Each number is 128 + 24 x the weight over the matrix's rms, rounded and kept within 0 to 255. Layers, rows and columns count from 0.

# layer 4 attention output, 128x128, rms 0.0801, rows 76-127, columns 0-127
[[137 147  95 112 144 162  91 123 176 132 130 162 171 155 132 120 167 117 122 135 124 115 150  92 150 142 112  77 165 147 161 113 154 136 116 133 105 104 140 108 131 168 151 145 144 120  83 174  97 126 132  77 157  98 108 162 114  95 100 128 140  94 124 117 156 136 123 110 181 167 167 127 153 108 158 135 123 155 151 152 139 147 134 157 129  95 108 107  87 133 153 166 131 141 185 109 113  85 106 105 130 108  79 146 176 139  51 111 151 137  84 150  82  90 170 145  88 144 121 136 107 157 123 140 124 107 132 126]
 [137 114 148 129 113 126 160 145 137 132 115 122 119 112 120  93 152  89 141 121 112 151 125  98 125 112 144 137  98 155 135 111  99 150 101 159 157 138 165 149 140 134 154 124 149 117 129 148 148 129 102 129 134 164 116 153 145 134 114 147 114  78 112 143 149 143  96 143 122 143 123 129 162  84  79 120 147  94 184  88 122 126  88 103 176 118 117 152 150  80 138 129 109 139 120 168 126 133 157 144 129 137 112 150 159 127  94 128 133 137 151 103  76 125  99 107 160  99 153 147 133 120 136 163 116 103 147 112]
 [128 112 123 113 134 108 128 135 115 137  93 142 164 156 144 101 137  96  81 111 152 134 119 129 140  97 120 134 138 163 117 129 120  97 128 132 136 115  79 159 123 137 168 104 138 147 133 139 109 127 148  90  98 101 153 139 113 130 139 161 159 165 134 152 142 130  83 152 122 118 119 134 118 175 171 140 116 143 122 134 116 154 139 128 134 114  87 123 162 127 150 178 142 119 117 166 196 121 145 104 130 121 113 143 149 132 136 145 109 127 159 139 151 163  89 116 118 118 108 104 106 141 159 101 162 146 154 128]
 [158 149 130 124 102  93 148 136 134 105 121  91 143 142 154 143 117 151  93 106  94 139  71 180 141  95 145  79 132 136 142 142  81  62 129 105 157 146 109 135 143 129  74 139 143 156 121 120 129 127 123 134 112 118 113 132 134 154 140  65 119 102 164  77 151  97 153  98 162 134 155  93  84  90  96 180 156 176 139 142  86 125 115 147 116  91 130  71 162 111 133 201 130 123 162 102 105  79 118 117 140 164 139 146 106  98  93 146  96 101 167 139 149 151 113 123 174 122 126 174 128 116 156  80 134 126 155 131]
 [131 121  77  80 138  96 158 103 111 148 113 135 165 137 135  82 173 143  92 124  96 129  96 112 125  99 143  90 151  77 140 164 123 105 119  99 139 122 144 141  97 115  89 156  95 167 137 121 117 142 143 103 118 122 169 121 148 139 133 121 109 130 114 166 135 120 121 138 130 147 129 104 144 133 120 123 131  78 128 150 114 122 127 126 122 164  99 107 156 113 163 160 152 137 128 125  79 119 155 136 127 132 122 118 120  89 149 117 162 106 124 137 125 109  87 112 137 100 155 136  90 136 146 133  93 126 121 131]
 [118 106 141 141 115 116 105 147  92  96  90 128 136 101 124 138 117 103 101 143 147 121 132 138 118 123 118 101 150 118 132 154 159  89 125 144 166  97 115 120 133 150 166  99 122 176  97 164 173 142 177 137 145 150 125 121 118 150 172 144 175 167 120 158 116 118 163 131 157 147 110 107 113 138 111 144 114 147 102 103 137 139  64 131 143 120  89 153  96 122 127 142 116 118 134 154 138 106 143 125  79 131 146 144 109 180 151 131 131 172 141 115  99 122 138  94 148 159  93  92 133 139 174 110 145 134 151  96]
 [113 125 142 150 169 100  79 135 141 136 148 100 150 159 137 123 161 154 117 139 142  89 123 150 162  91 152 115 156 122 118 125 129 152 103 160 171 166 114 124 124 136 163 122 116 129 158  88 109 115 145 143 149 131 131 189 126 127 133  67 108  71 103  96 119 135  92 121 132 133 115 133 119 152 125 139 161 136 121 109 163 101 104 168 128 120 144 124 141 151 142 132 108  99 144 126 118  81 128 137 113  77 120 105 115 103 146 186  77  69 131  96  78 146  64 158 106 112 141 132 114 137 130 132 163 109 118 135]
 [ 96 135 142 163 143  97 107 105 140 163 105 129 135 139  90 127 117 128 110 141 118  98 111 165 124 104 171 113 167 179 105 156 136 120 131 107 104  72 112 111  76 177 112 143 138 144 120 130 120 137 143 142 174 126 149 143 115 134 129 106 143 132  85 141 180  86 113 104 104 160 131 181 143 148 139 112 200 164 141 170 102  74  77 123 100  97 146 165 174 132  82 137 130  85 156 131 105 119 125 134 148 129 140 127 175 158 140 122 121 132 156 144 136 202 127 119 123 166 164 106 109 127 133 171 104 102 102 127]
 [211 139 175 123  93 112 116 165 132  94 157 160  93 117 120 146 137  98 151 124 150 147  99 120 112 139 186 112 113 146 169 125  92 131 102 112 122 110 139 139  53 118  98 154 113 155 151 129 119 146 100 130 151 100 177 133 139 129 110 122 126 167  98 170 121 138 139 132 131  87  75  67 210  69 147 121 140 167 107 145 125 117 164 138 169 131 122 141 143 171  81 106 129 165 119 115  96  73 138 104 177  78 102 120 148 138 137 117 113 169 109  87  69 126 100 195 113 130 146 103 139 107 121 106 144 129 155 126]
 [108 139  95 152 122  99 146 137 121 137 149  98 125 120 136 145  91 145 140 104 125 124 158 124 119 117 128 146 171 108 155 150 103 133  98 119 141 134 114 134 120 114  79 103 118 151 137 123  96 172 125 156 131 153 146 119 104 159 135 126 126 163 160 147 119 122 163 127 130 126 112 111 149 101 117 139 131 133 138 103 150 150 140 106 138 120 130 158 126  89 132 136 110 100  99 128 117 122 150 147 123 114 135 126  80 121 144 121 124 165 159 109 120 150 148 110 150 162 126 151 118 136 131 131 145 117 152 118]
 [145 128 102 167 152 145 147 113 111  91 138 155  98 113 132 108 151 111 142 144 141 123 135 140 106 145 127 138 105 174 107 149 139 142 171 124 130 117 128  97 142  97 116 122 130 121 107 138 202 101 106 188 148 139 150 133 110 110 128 117 101 130 126 100 113  83  94 135 123 146 109 171 150 122 110 166 122 167 115 130 117 120 149  98  90 137  90 123 122 148  96 140 155 150 149 113  98 119 159  91 113 159 106 154 100 109 135 141 141 116 111 147 135 135 130  62 120 163 122 117 127 164 111 117 122  99 148  94]
 [121 131 149 146 104 132 156 101 215 137 144 148 126 138 109 155 114 116 135 136 130 134 174  80 114 132 100  96 111 129 143 139  99 127 143 133 142 142 126 158  92 107 112 107 127 155 147 163 131 125 103 130 117 168 106 167 116 132 131 162 146 153  93 118 133 129 156  85 151 171 123 158 154 136 181  97 135 167 145 100 114 148 153 122 133 144 105 171 135 126 129 134  40 125 144 141 142 141  85 145 148 127 149 129 104 173 148 111 144 153 145 143 135 151  99 102  98 131 114 161 140 119 144 148 138 108 113 145]
 [113 134  97 110 155 160 154 116  89 120 128 130 112 165 132 157  98 126 117 146 125 119 126 125 112 166 150 131 141 113 119 154 103 121 106 123 122 104 133  87 149 128  88 115  94 117  86 111 125 158  85 120 119  74  90  89 150 136 142 145 124 152 136 114  85 147 150  96 103 156 176 161 108 121 128 126 153 126 118 130 123 148 129  89 136 119 140  84  95 133 115 110 167 124 132 167 108 127 137 120 153 118 155 141 135 137  91 147 154 153 109 130 138 129 152  80 105 146 152 124 145 136 127 122 100 127  98 161]
 [136 115 177 116 153 169 108 154 153 123 140 142 121 108 123 143 147 120 111 118 139 106 113  96 149  82 103 149  75 132 154 144 146 104 151  95  70 179 121 151 158 109 128 133 140 136 142 126  96 165 141 129 130 144 148 122 115 130 108 136 153 103 125 119 137 172 100 132 104 136  95 141 106 142 120  93 102 123 139 148 158 118 155  96 124 137 132 134  75 131 134 174 142  90 102 105 116 105 103 110 112 127 134 161 111 143 100  90 130 130 140 114 140 169 104 165 144 125 134 150 158 106 116 134 127 169 159 134]
 [144 119 135 122 119 120 101 124 138 122 147 151 127 156 125 104 116 109 101 107 140 107  92 105 157  99 136  83 114 115 106  82 128 119 181 149 136 125 163 176 151 135 152 130 109 135 146 156 109 146 150 128 143  78 160 107  82 113  84 135 132 153 134 141 104  84 139 118  85 152  90 165 163 124 151 132 129 115 159 107 122 111 145  90 166 105 118 140 159 139  95 123 101 147 134 131 138 112 176 114 121 114 118  96 151 148 157 129 122  82 115 101 116  87  66 136 122 107 154  52 146  95 162 107 143 128 131 118]
 [136 169 132 112 118  83 157 110 135 184 120 116 112 121 112 156 111 122 119  88 113 138 140  91 140 120 186 169 106 175 161 149  73 165  93 153 147  96 143 136 117 142 157 134 140 100 167 147 136 194 152 107 150 104 136 133 125 108 190 149 129 122 102 157  71 139 118 148 101 149 171 129 116 132  94 106 167 119  97 111 151 123  79 104 105 156 156 114 133 104 138  76 182 130 110 120 101 115 104 101  76 121  77  92 103 123 150 160  59 140 173  90 128 136 136  95  97 115 119 145 141 103 140  92 138  85 147 139]
 [173 125 119  96 122 101 133  73 119 137 125 175 127 180 163 132 137 126 156 103 166 101 135 144  98 137 124 134  85  62  98 112 173 126 134 155 176 132 160 143 132 160 124 136  54 167 129 140 120  76 174 108 137 122  85 105 123 116 124 115 119 156 166 105 101 130 171 115 129 165 147 140 168 112 168 106 134 122  91 125  86 133 113 109 169 118 138 134 128 135 122 164  97 112 113 158 160 101 130 143 130 141  97 128 113 114 127 158 149 110 118 134 187 124 108 138 170 112 110 110 127 130 148 117 144 130 105 150]
 [127 121 107 115 139 106 144 101 117 160  91 122 124 119 116 135 129 119 120 145 163 127 126  94 126 149 137 161 103 119 109 126 186 141 123 106 127 163 134 108 124 133 140 142 146 138 114 167 155 114 102  91 112 110 119 129 159  90 107 137 112 147 168  62 167 104 110  79 154 162 178 120 130 126 109  88 142 163 126  80 115 111 111 123 130 155 152 116  75 180  92  93 146 152 133 132 180 164 118 118 118 116 136 152  99  85 142 111  98 164 133 167 131 140  93 138 137 131 109  75 147 149  99 115 115 157 132 106]
 [147 129  95 110 133 120 123 139 142 144 114  54 154 138 140 100 144  91 126 135 136 109 136  53 136 126 142 123 171 133 107 136  90 125 140 112 120 163  86 147  78  86 100  99 136 127 140 136 109 146 145 115 109 109 117 123 119 101 127 144 154 133 113 170 157 154 153  89  97 110  88 139 112 110 126  48 156 120 100 125 106 114 117 117 124 144 161  59 107 100 152 100  69 110 153 120 135  84 130 114 120 133 133 161 141 138 125 114  95 106 160 194  68  79 109 151 124 115 140 146  79 102 104 115 151 125 112 140]
 [147 120 135 119  85 121 123 113 169 149 152 146  98 131 138 130 114  85 129  92 149 127 112 109 130 144 134 135 132 140 143 126 158 166 105 124 101 189 131 142 170 149 130  88 146 139 120 125 137 145 116 140 134 161 141 144  75 141 155 140 134 143 116 111 120 149 129 162 151 133 102 144 106 156 122 163 162  93 120 109  99 125 148 138 116 112 119 136 109 117 113 116  91 142 137 121 107 162 108 124 110 134 117 112 119 143 123 155  93 133 146  88 157 180  65 159 138 148  72  78 129 127 134 163 121 136 124 130]
 [157 143 117 110 152 122 121 135 112  98 143 100 103  71  91 123 150 143 104  98 141 119 144 138 127 132 153 149 115 140 120 102 138 132 109 124 166 115 114 100 107 111 115 101 152 135 134 118 163  96 146 137 130 128  87 133 116 121 111 110 129 129 147 125 111 124 141 137 155 128 135  89 145 140 130 106 183 199 126 156  92  86 152 166 135 121 128 164 109 142 133 129 143  94  89 187 114  95 106 156 106 131 145 162 138 133  82 128  80 124  87 148 138 103 120 176 109 126 126 128 107 129 128 137 146 176 141 138]
 [108 102 117 124 137  91 104 119 168 123 107 132  62 152 110 119 147  78 140 138 132 107 115  95 129 122 163 123 154 166 153 132 156 125 158 144  97 129 100 137 143 119 107 158 161 120 145 156 115 178 142 177 150 136 175 131 129 142 152 135 122 151  91 135 133 130 121 126  48 159 143 136 110 126 135 128 108  89 169 126  99 151 154 122 106 151 110 103 117 138 106 156 143 157 114 134 110 132 138 122 147 138 135 139  84 169 125  94 124 101 182 170 118 119 131  92 155 160 110 105 100 128 160 163 128 100  94  90]
 [108 147 120 161 155  80 147 103 103 143  71 115 136 157 109 116 114 112 152 141 128 165 111  97 115 116 127 120 149 110 151 118 122 133 105 107 110 112 117 124 157 150 105  94 197 150 117 142 156 119  94 120 123 139 145 129 155 161 117 138 145 118 132  77 149 150 118 180 102  91 101 113  99 115 143 171 125 147 113 148 114 158 123 128 118 129 127 152 155 137 162  96 125 125 113 131 102 149  70 150 102 160 102 117 129  73 123 144 165 177 131 126  78 101 119  63 122 127 146 145 120  99 148 129 115 126 144 163]
 [156 125 146  81  97 107 140 133 138 138 107 143 176 153 123 136  84 128  86 109 166 162  90 133 161 189  97 154 161 162 105 171 170 104 124 156 104 166 145  92 130  85 139  93 136 138 129 113 144 124 151 107 122 119 160 133 150 124 131 126 149 124 128 130 143  94 130  99 141 120  98 141 128 127 118 129 164 115 142 114 159 128 160 143 161 134 142 142 124  98 153 121 122 127 133 105 174 130 140 142 134  71 117 139 176 143 143 162 140 143 167  92  99 172 118 187  83 124 121 124 143 116  95 160 118 133 125  99]
 [ 74  70 157 153 141 102 109 113 128 129 126 158 100 144 134 127 168 129 129  92 128 151 130  62 149 117 112 132  91 118 128 144 123 120 115 153 147 123 120 155 143  94 173 129 160 122 150 188 152 120 158 110 148 137 164 144 125 111 136 115  91 109 139 124 145 122 160 103 146 154 117 155 102 108 132 114 143 101 144  73 152  63 109 144 166 151  93 131 119 171 126 113  81 149 123 116  86 127  75 136 129 105  99 115 161 144 124 116 118 127 133 118 107 128 110 125 119 112 119 106 128 125 114 106 143 102 143  83]
 [137 129 102 108 127 141 158 162 146  85 124 141 171 151 184 161 169  91 144 156 148 161 116 131  79 172 114  62 136 144 116 108 103 163 120  96 120 153 181 141 122 107 128 127 148 126 121 139 115 139 107 116 122 115 100 173 156 112 121 116 130 160  80 107 114 168 104  77 147 147 149 133  96 155 122 148 160 133 122 146 162  91 123 122 142 100 108 126 140 159  73 106 103 105 175 118 118 118 126 158 137 183 129 105 154 105 107 136 124  82 131 138 117  86 182 147 136  86 117 154  89 135 113 152 107 134  99 121]
 [162 163 103 114 118 119 120 148 122 151 138 125 137 147 106 135 107 117 143 143 171 128 111 148 128  94  81 165 131 168 138  88 135 132 162 141 137 123 148 162 125 135 121 115  94 130 120 145  95 111 144 138  78 125 153 136 118 136 130 157 147 129 133 172 125  81 150 134 117 147 131 147 130 124 130 110 134 182 121 131 105 191 159 120 102 133 139 144 137 122 153 150 138 144 115  91 126 134 136 137 164 144 105 139 126  90 154 124 128 118 160 110 122 139  94 103 172 136 117 115 121 133 110 134 122 144  98 159]
 [162 108  99 201 193 128 165 139  69  59 145 114 146 171 129 127 148 108 125 154 175 120 121 123 159 181 112  92 161 124  88 115 135 139 115  87 168 113 139  77 155 147 144 131  79 146 109 105  81  98  74 107  94 110 155 105 121 122 155 146 176 132  91 126 158  97 119 127  97 157 135  97 119 127  80 126 121 121 114 169 143 162 147 165 161  94 170 104 164 134 125 109 126 191 107 105 143 106  96 115  79 140  73 104 117  97 157 106 162 144 108  75 176  68 120 163 154 109  80 133 144 154 131  93 153 127 140 163]
 [124 107 147 110 104 132 107 119 127 139 167 141 168  85 148 106 122 130 129 136 167 130 116 166 114 148 150 125 127 112 152 141 132 123 116 103 122 125 152 136 139 139 157 136 120 165  86 125 141 136 134 118 113 146 150 115 129 125 121 132 125 110 145 115 149  85 161 178 119 136 123 162 142 109 162 129 115 185 146 151  72  98 110 112 116 125 133 144 104 128 162 149 171 128 125 105 121 112 145 134 138 109 140  87 116 138  72  91 160 110 117 141  85 117 137 104 130 129  96 104 137 149 108  94 144 139 141 150]
 [115 154 145 186 126 117 150 147 156 129 161 139 131 154 152 142 148  99 124 148  98 151 169 142 127 107  95 131 111 135 151 132 104 155 129 128 125 180 108 142 128 119 154 103  65  78 143 136 129 129 132  86 157 158 104 140 136 120 149 140 113 125 142 161 160 121 143 117 160 148  93 138 111 143 124  81 103 124 131 115 105 114 165 118 103 220 140 114 100 137 115 138 108 101 126 118 118 124 149 149 149 109  95 103 110 127 106 155 127 124 134  99 120 115 152 115 128 110  96 102 133 134 109 122 102  84 151 129]
 [130 134 173 108 114 144 120 118 130  94  78 135 114 146 143 129 107 112 145 128 111 113 140 111 132 121 150 108 135 124 148  95 105 115 109 152 146 110 105 109 105 148 138 113 139 124 105 123  92 157  96 127 131 116 146 126 119 142 150 130 113 122 150 160  86 132 150 135 114 122 132 167  90 117 103 162 125 155 132 146 154 137 131 129  97 106 124 121 153 141 109 158 117 128  89 164  99 176 145 138 149 117  94 135 134 147 119 130  89 191 116  94 130 135  83 127 141 125 119  97 113 113 163 128 154 127 114 161]
 [149 121 131 115 130 125 192 146 152 107 126 189 143 134 112  95 153 148 143  77 135 110 130 148 107 137 106 123  75  85 134 162 122  86 111 129 145 179 136 113 114  91 130 111  91 161 113 124 151 127  88 113 131 140 173 124 103 107  85 135 101 107 130 136 168 135 122 147 115 166 139 112  74 131 120 133 103 126  70 110 103 126 125 121  84  92 123 116  94 140  94 117 108 106 126 120 150 111 148 154 118 102  75 133 121 102 136 135 130 131 118 105 166 133 177 166 162 101 122 127  94 134 146  95 112 142 112 103]
 [130 142 102 145  97  94 148 113 162 165 157  92 146 127  93 156  96 154 139 156 135  85  77 164 138 141 124 102 135 120 115 124 108 154 111 126 136 114 146 123 158 134 188 135 142 156 127 144 131 137 150 140 145  91 153 145 138 102 131 136  93 127 137 132 158  99 125 113 145 126 163 102 101 142 104 190 146 118  97 124  99 110 146 165 116 107 149 128 116  83 127 119 124 136 126 119 124 139  99 137 147 146  83 115 131 150 168 173 141  89 127 130  90 136 135 118 177 184  89 120 117  67 134 149 124 114  96 138]
 [ 94 112 161 120 133 123 125 141 120 128 136  90  84 143 138 110 158 133 142 111 156 148 147 140 127 150 137 157 106 140 116 103 123 103 122 124 164 149 161 120 171 137 126 127 126 100 106 137 113 112 113 117 164 135 136 135 148 153 131 116 109 104 122 177 130 128 127 130 120 155 188 117 105 135  87 116 168 140 124 118  90 148 149 105 131 127  84 139 155 157  96 151 105  94 101 154 144 144 114  86 139 107 119 144 125  95 106 100 111 134 136 112 170 166 114 106 144 101 137 101 114 141 147 148 100 121 157 104]
 [145  67  87 117 115 132 167 183 153 134 142 144 130 118 136 125 140 129  96 122 129 115 131 115 134 111 124 151  80  73 108 100 137 168 150 122 120 122 137  95 137 125 139 108 119 133 101 138 147 149 136 120 130 111 134 147 149  93 126 187 154 122 117 175 120 160 130 124 117 110 142 156 100 156 127 136 112 105 117 105 143 124 128 108 134 129 152 170 104 168 107 121 125  94 144 143 109 116 157 146 163  82  92 133 108 131 117 110 124  92 117  75 117  96 133 140 129  86  91  90 145 133 141 147  77 162  72 123]
 [155  96 135 133 148 162 114 124 169 126 149 157 144 142 102 117  58 141 127 168 110  89 148 114 122 147 169 131  98 118 127 161 125 149 150 137  81 125 178 138 140 139 132 130 152 142 130 143 128 116 160 128 122 144  84  97 125 150 146 104 144 126 161 191  95 104 119  65  90 121 120 164 122  93 126  65 113 119 140 153 140 120 120 111 115 148 146 142 149  89 157 161  98 124 146 155  99 113 132 149 131 126  89 147 138 128 110 157 138 172 133 135 146 117 134 142 133 136 107 102 124  99 144 145  76 104 142 125]
 [159  84 123 127 141 127 104 151 147 113 132 128  91 110 124 140 135 113 142  95 151 185 124 133 111 139 166 141 161 146 124 124 140 118 128  96 106 139 146 112 132 144  97 128 122 151 132 152 138 146 114 135 144 129 149 146 203 149 149 111 161 109 152 134 117  84 154 143  89 135 122 104 112 140 147 159 134 136 112 161 150 151 152 146 117 157 108 106 181 103 124 114  91 135 101 120 100 141 139 124 122 116 171 149 154 106  74 126 155 122 179  87 123 143 135  90 159 120 102 131 132 159 156 129 113 155 107 120]
 [131 138 119  97 123 151 170 103 148  92 149 141 148 116 116 128 162 179 139 157  92 124 100 163 127 162 143  84 132 108 133 129 137 114 131 111  96 157 154 107 154 111 133 126 140 145 144 112 133 132 130 103 117 132 120 161 158 143 101 137 137 169 125 157  95 149 127  89 147 147 118 151 122 141 151  90 139 100 127 142 101 131 117 141 142 147 142  87 151  96 119 150  68 124 138  93 120 191 123 133 126 106 201 128 140 157 127 112 106 110 112 122 160 156 147 155 153 109 117  92 147  79 134 106  86 115 157 128]
 [119  79 111 141 129  83 142 112 128  96 131 124 116 178 147 133 127 121 174 151 111 126 134  95 140  94 132 150 166 133 130  85 133 168 142 142 105 144  73 136 127 132  68 133  95 121 147 145 119 129 155 105 173 172 132 128 155 115 141 105 120 113 165 171  92 108 179  84 134 115 130 119 164 111 102 159 123 175 115 101 171 104 125 165 117 156  99 124 108 127 102 108 151  86 121 149 129 111 161 106 127 121 109 163 114 108 136 101 105 136 162 138  95 158 101 112 135 177 146 125  99 113  98 117 171 112 133 119]
 [117  94 118 149 166 138  95 183 152 145 114 108 131 114 134 158 142  95 100 134 117 112 131 166 128  59 178 123 122 125 102 132 148 163 157 159 188 132 126 162  89 105 144 135 101 158 150 153 124 108 120 158 154  60 104  96 150 146 114 133 144 183 148 142 157 122 137  91 129 114 134  96 139 147 109  95 148 143 128 151 112 122 166 134 117 155 119 133 110 111 124 170 111 116 116 172 109  85 146 133 154 106 160  99 111 136 156 119 123 133 143 180 159  99 134 118  80  97 130 127 122 147 162 125 145 127 131 109]
 [118  98 162 158 119 149 153 115 102 128  81 104 117 174 112 124 111  83 147 132 146 119 121 129 126 154 138 138 135 164 124 166 102 164 111 155 102 120 149 134 143 122 136 140 135 122 136 138 155 110 143 165 145 109 133 124 150  85 135 158 100 124  85 133 121 107 122 115 144 132 153 127 136 164 134 164 152 116 118 138  96 159 115 116 135 108 129 125 156 108 130 138 136 112 100 123 105 146 125 123 136 161  95 110 122 132 102 135 150 152  84 140 130 122 154 105 126 128  94 133 134 163 166 164 124 140  89 139]
 [115 113 111 146 152 156 144 160 125 128 111 126 134 139 141 115 105 112 125 149  74 133 164  96 154 128 150 131 184  97 185 140 136 147 131 142  92 138 189 134 141 126 133 128 127 135 120 142 155 143 129 126 121 138 144 118 221 130 167 104 119 117 167 119  92 146  95 117 161 120 117 113 138 133 110 137 100 115 148 133 120 149 155 149 140 171 171 117 158 121 149  96 127 165 107 130 117 169 110 101 139 143 108 158  79 134 110 137  79 149 138 135  94  62 126 133 107 100 111 149 141 143  92 120 147 129 115 144]
 [143 109 127 132 105 103 132 117 133 108 111 109 108 105 128 125 127 134 155 137 140 116 141 147 116 175 132 116 179  90 127 118 119 133 147  93 139 144 146 114 121 126 115 150 108 103  99 123 112 136 113  95 155 120 124 112 102 155  96 156 111 163 135  97 181 198 118 121 135 103 141 108 108 118 105 133 111 143 132  85 134 135 135 125 138 125 128 150 155 125 151  95  91 167 126 131 141 127 115 149 117  62 106 141 146 118 160 175 149 148  96 146 119 106 171 105  97 148 146 107 113 139 113 110 150 171 108 136]
 [114 173 101 115 173 125 118 153 149 105 151 130 146 119 124 107 139 120  75 102 103 119 149 115 122 149 133 146 143 115 105  98 135 133 165  69 118 116 114 112 122 108 137 116 142 120 106 162 109 133 145 131 108  83 150 146 113 139 136 139 163 121 128 163 140 114 140 135 122 147 142 155  82 144 100 130 145 101 120 105 133 138 122 124 126 126 159 138 146 139 156 119 143 149 160 148 119 101  81 112 160 145 119 153 145 106 103  97 132 130 144  88 124  85 160 153 121 151 163 133 151 168 115  89 132 138 141 169]
 [ 95  98 116 120 111 163 148 124 161 129 181 130 149 137 149 139 187 110 111 102 139 129 165 132 156 123 141 137 133 138 126 131 143 109 133 174 159 149 116 116 121 111 104 107 100 127 149 138 123 147  99 110 177 178 119 144 103 147  95 136 116 133 149 118 112 124 168 123 146 115 135 152 153 103 127 110 145 126 130 147 125 130 116 155 105 145 162 133 116 149 141 133 118 150 135 126 138 138  96 133 134 147 154  80  95 159 161 135 132 167 120 118 125 154 116 134 113 142 112 151 123 135 150 128 112  95 134  83]
 [ 85 135 135 133 120 130 131 102 102 111 145 116 126 149 110 140 114 149 122 136 145 109  95 148 144 169 159 149 146 132 123 141 102 129 109 166 160 103 159 122 140 114 134 166 163 161 152 137 157 103 144 137 136 118 102 117 113  86 151 130 129 136 111 169 158 151  90 113 145 112 150 144 158 131 152 111  99 142 114 114 194 157 116 131 155 136 126 144 186  93 149 166 162 137  94 106 214 118 164 108 142 131  69 108 111 122 127 132 122 139 119 122 130 185 157 127 111  97  94 118 100 135 118 150 120  98 143 106]
 [140 126 141 106 104  97 138 141 118 106  85 136 138 145 100 138 123 158 125 126 128 110 137 137  75 105 154  95  91 111 100 103  92 122 131 132 136 127 131 119 117 131 143 122 134 112 119 121 157 118 130 129 181  89 123 110 147 113  88 126 142 153 115 119  95 106 124 128  84 127 122  83 138 142 102 159 110 113  94 153 114 116 108 125 154 128 121 120 114  95 111 126 106 107 131 133 111 131 168 120  92 106 114 117 129 153 143 130 135 128 149 159 151 121 133 122 131 163 150 126 133 121 166 148 143 126 144 126]
 [184 113 111 141 111  97 128 136 184 164 149  91  98 127 117 137 109  93  81  83 173 124 111 112 148 142 188 102 119 116 149 158 137 119 126  83 126 137 160 148 119 111  85 161 125 155 123 124 116 125 126 116 152 114 119  93 120  92 134 146  90 165 128  92 132 120 147  94 130 118 154 145 152 120 132 104 118 161 141 112 137 114 111  95 119 121 152 137 122 134 138 104 149 154 115 104 130  98 116 116 173 134 136  97 126 126 101 137 143 130 131 152 136 121 145 124 124 141 111 146 119 124 111 146 102 162 128 160]
 [146 156 122 146 125 138 138 142 130 117 166 141 114 108 146 169 128 133 124 167 152 134 144  84 126 110 126 168  72 164 139 130 145 141  94  91 114 158 104 102 111 126 137 119 133  92 146 125 135 142 158 113 134 125  87 141 137 147 101  92 142 143 147 118 150 107 103 124 145 126 132 116 123 112 120  83 182 136 121 102 166 140 110 113 109 121 125 157 123 105 172 179 113 104 122 136 115 150 100 156 145 181 183 103 174 117 105  72 128 160  79 100  98 169 115 136 137  89 160 138 144 167 111 141 152 176 172 120]
 [100  92 120 120 130 143 128 163 109  99  91 130 148 135 132 125 158 124 130 132 133 151  93 117 145 177 139 100 174 129 154 160 118 101  96 120 148 130 155 125 129 150 100 130 152 163  98 128 139 125 116 132  91 131 112 138 125 163 161 138 139 155 118 111 151 107 139 111 134 158 109 144 114 162  87 136 152 117 121 116 112 146 145 135 104  96 115  97 118 138 151 137 103 144 114 110 135 121 163 117 150 151 150 140 132 119 116 189 121 149 117  78 115 108  73 146 126 103 102 150 104 164 158 147 134 180 128 110]
 [112  99 130 177 129 116 100  95 139 109 151 109 128 112 126  95 122 113 120 129 104 135 139  94 165 117 111 137 118 113 151 184 140 102 128 138 167 137  94 115 130  95 136 188 131 113 128 169 157 130 114 129 165 164 167 140  82 132 130 101 129 112 148 120 149 138  97 108 130 133 131 104 144 105 134 155 143 116 141 111 100 126 100  80 134 159 140 138 119 142 156 118 134 123 152 111  94 138 134 153 141 102  97 125 106 145  97 115 100 166 125  96 156 160  83 126 122 134 182 139 118 159 133  90 110  86 125 114]
 [138 115 136 118 127  95 147 150 151 122 115 131 133 132 110 121 114 110  98 105 141 131 167 185 139 132 162 152 115 102 133 171 110 122 157  89 103  94 131 148 100 125 115 136  92 149 146 124 129 149 188 124 153  98 129 134 168 112 158  90 137 140 110 154 166  88 113  96 132 110 102  87  95 125 104 152 141  93 150 121 154 102  98 134 154 139 140 106 155 118 118 152 123  97 143 148 128  93 135 127 130 115 157 119 125 155 117 170 150 104 153 101 117 147 132 143 116 153 140 114 143 100 142 121 137 131 103 146]]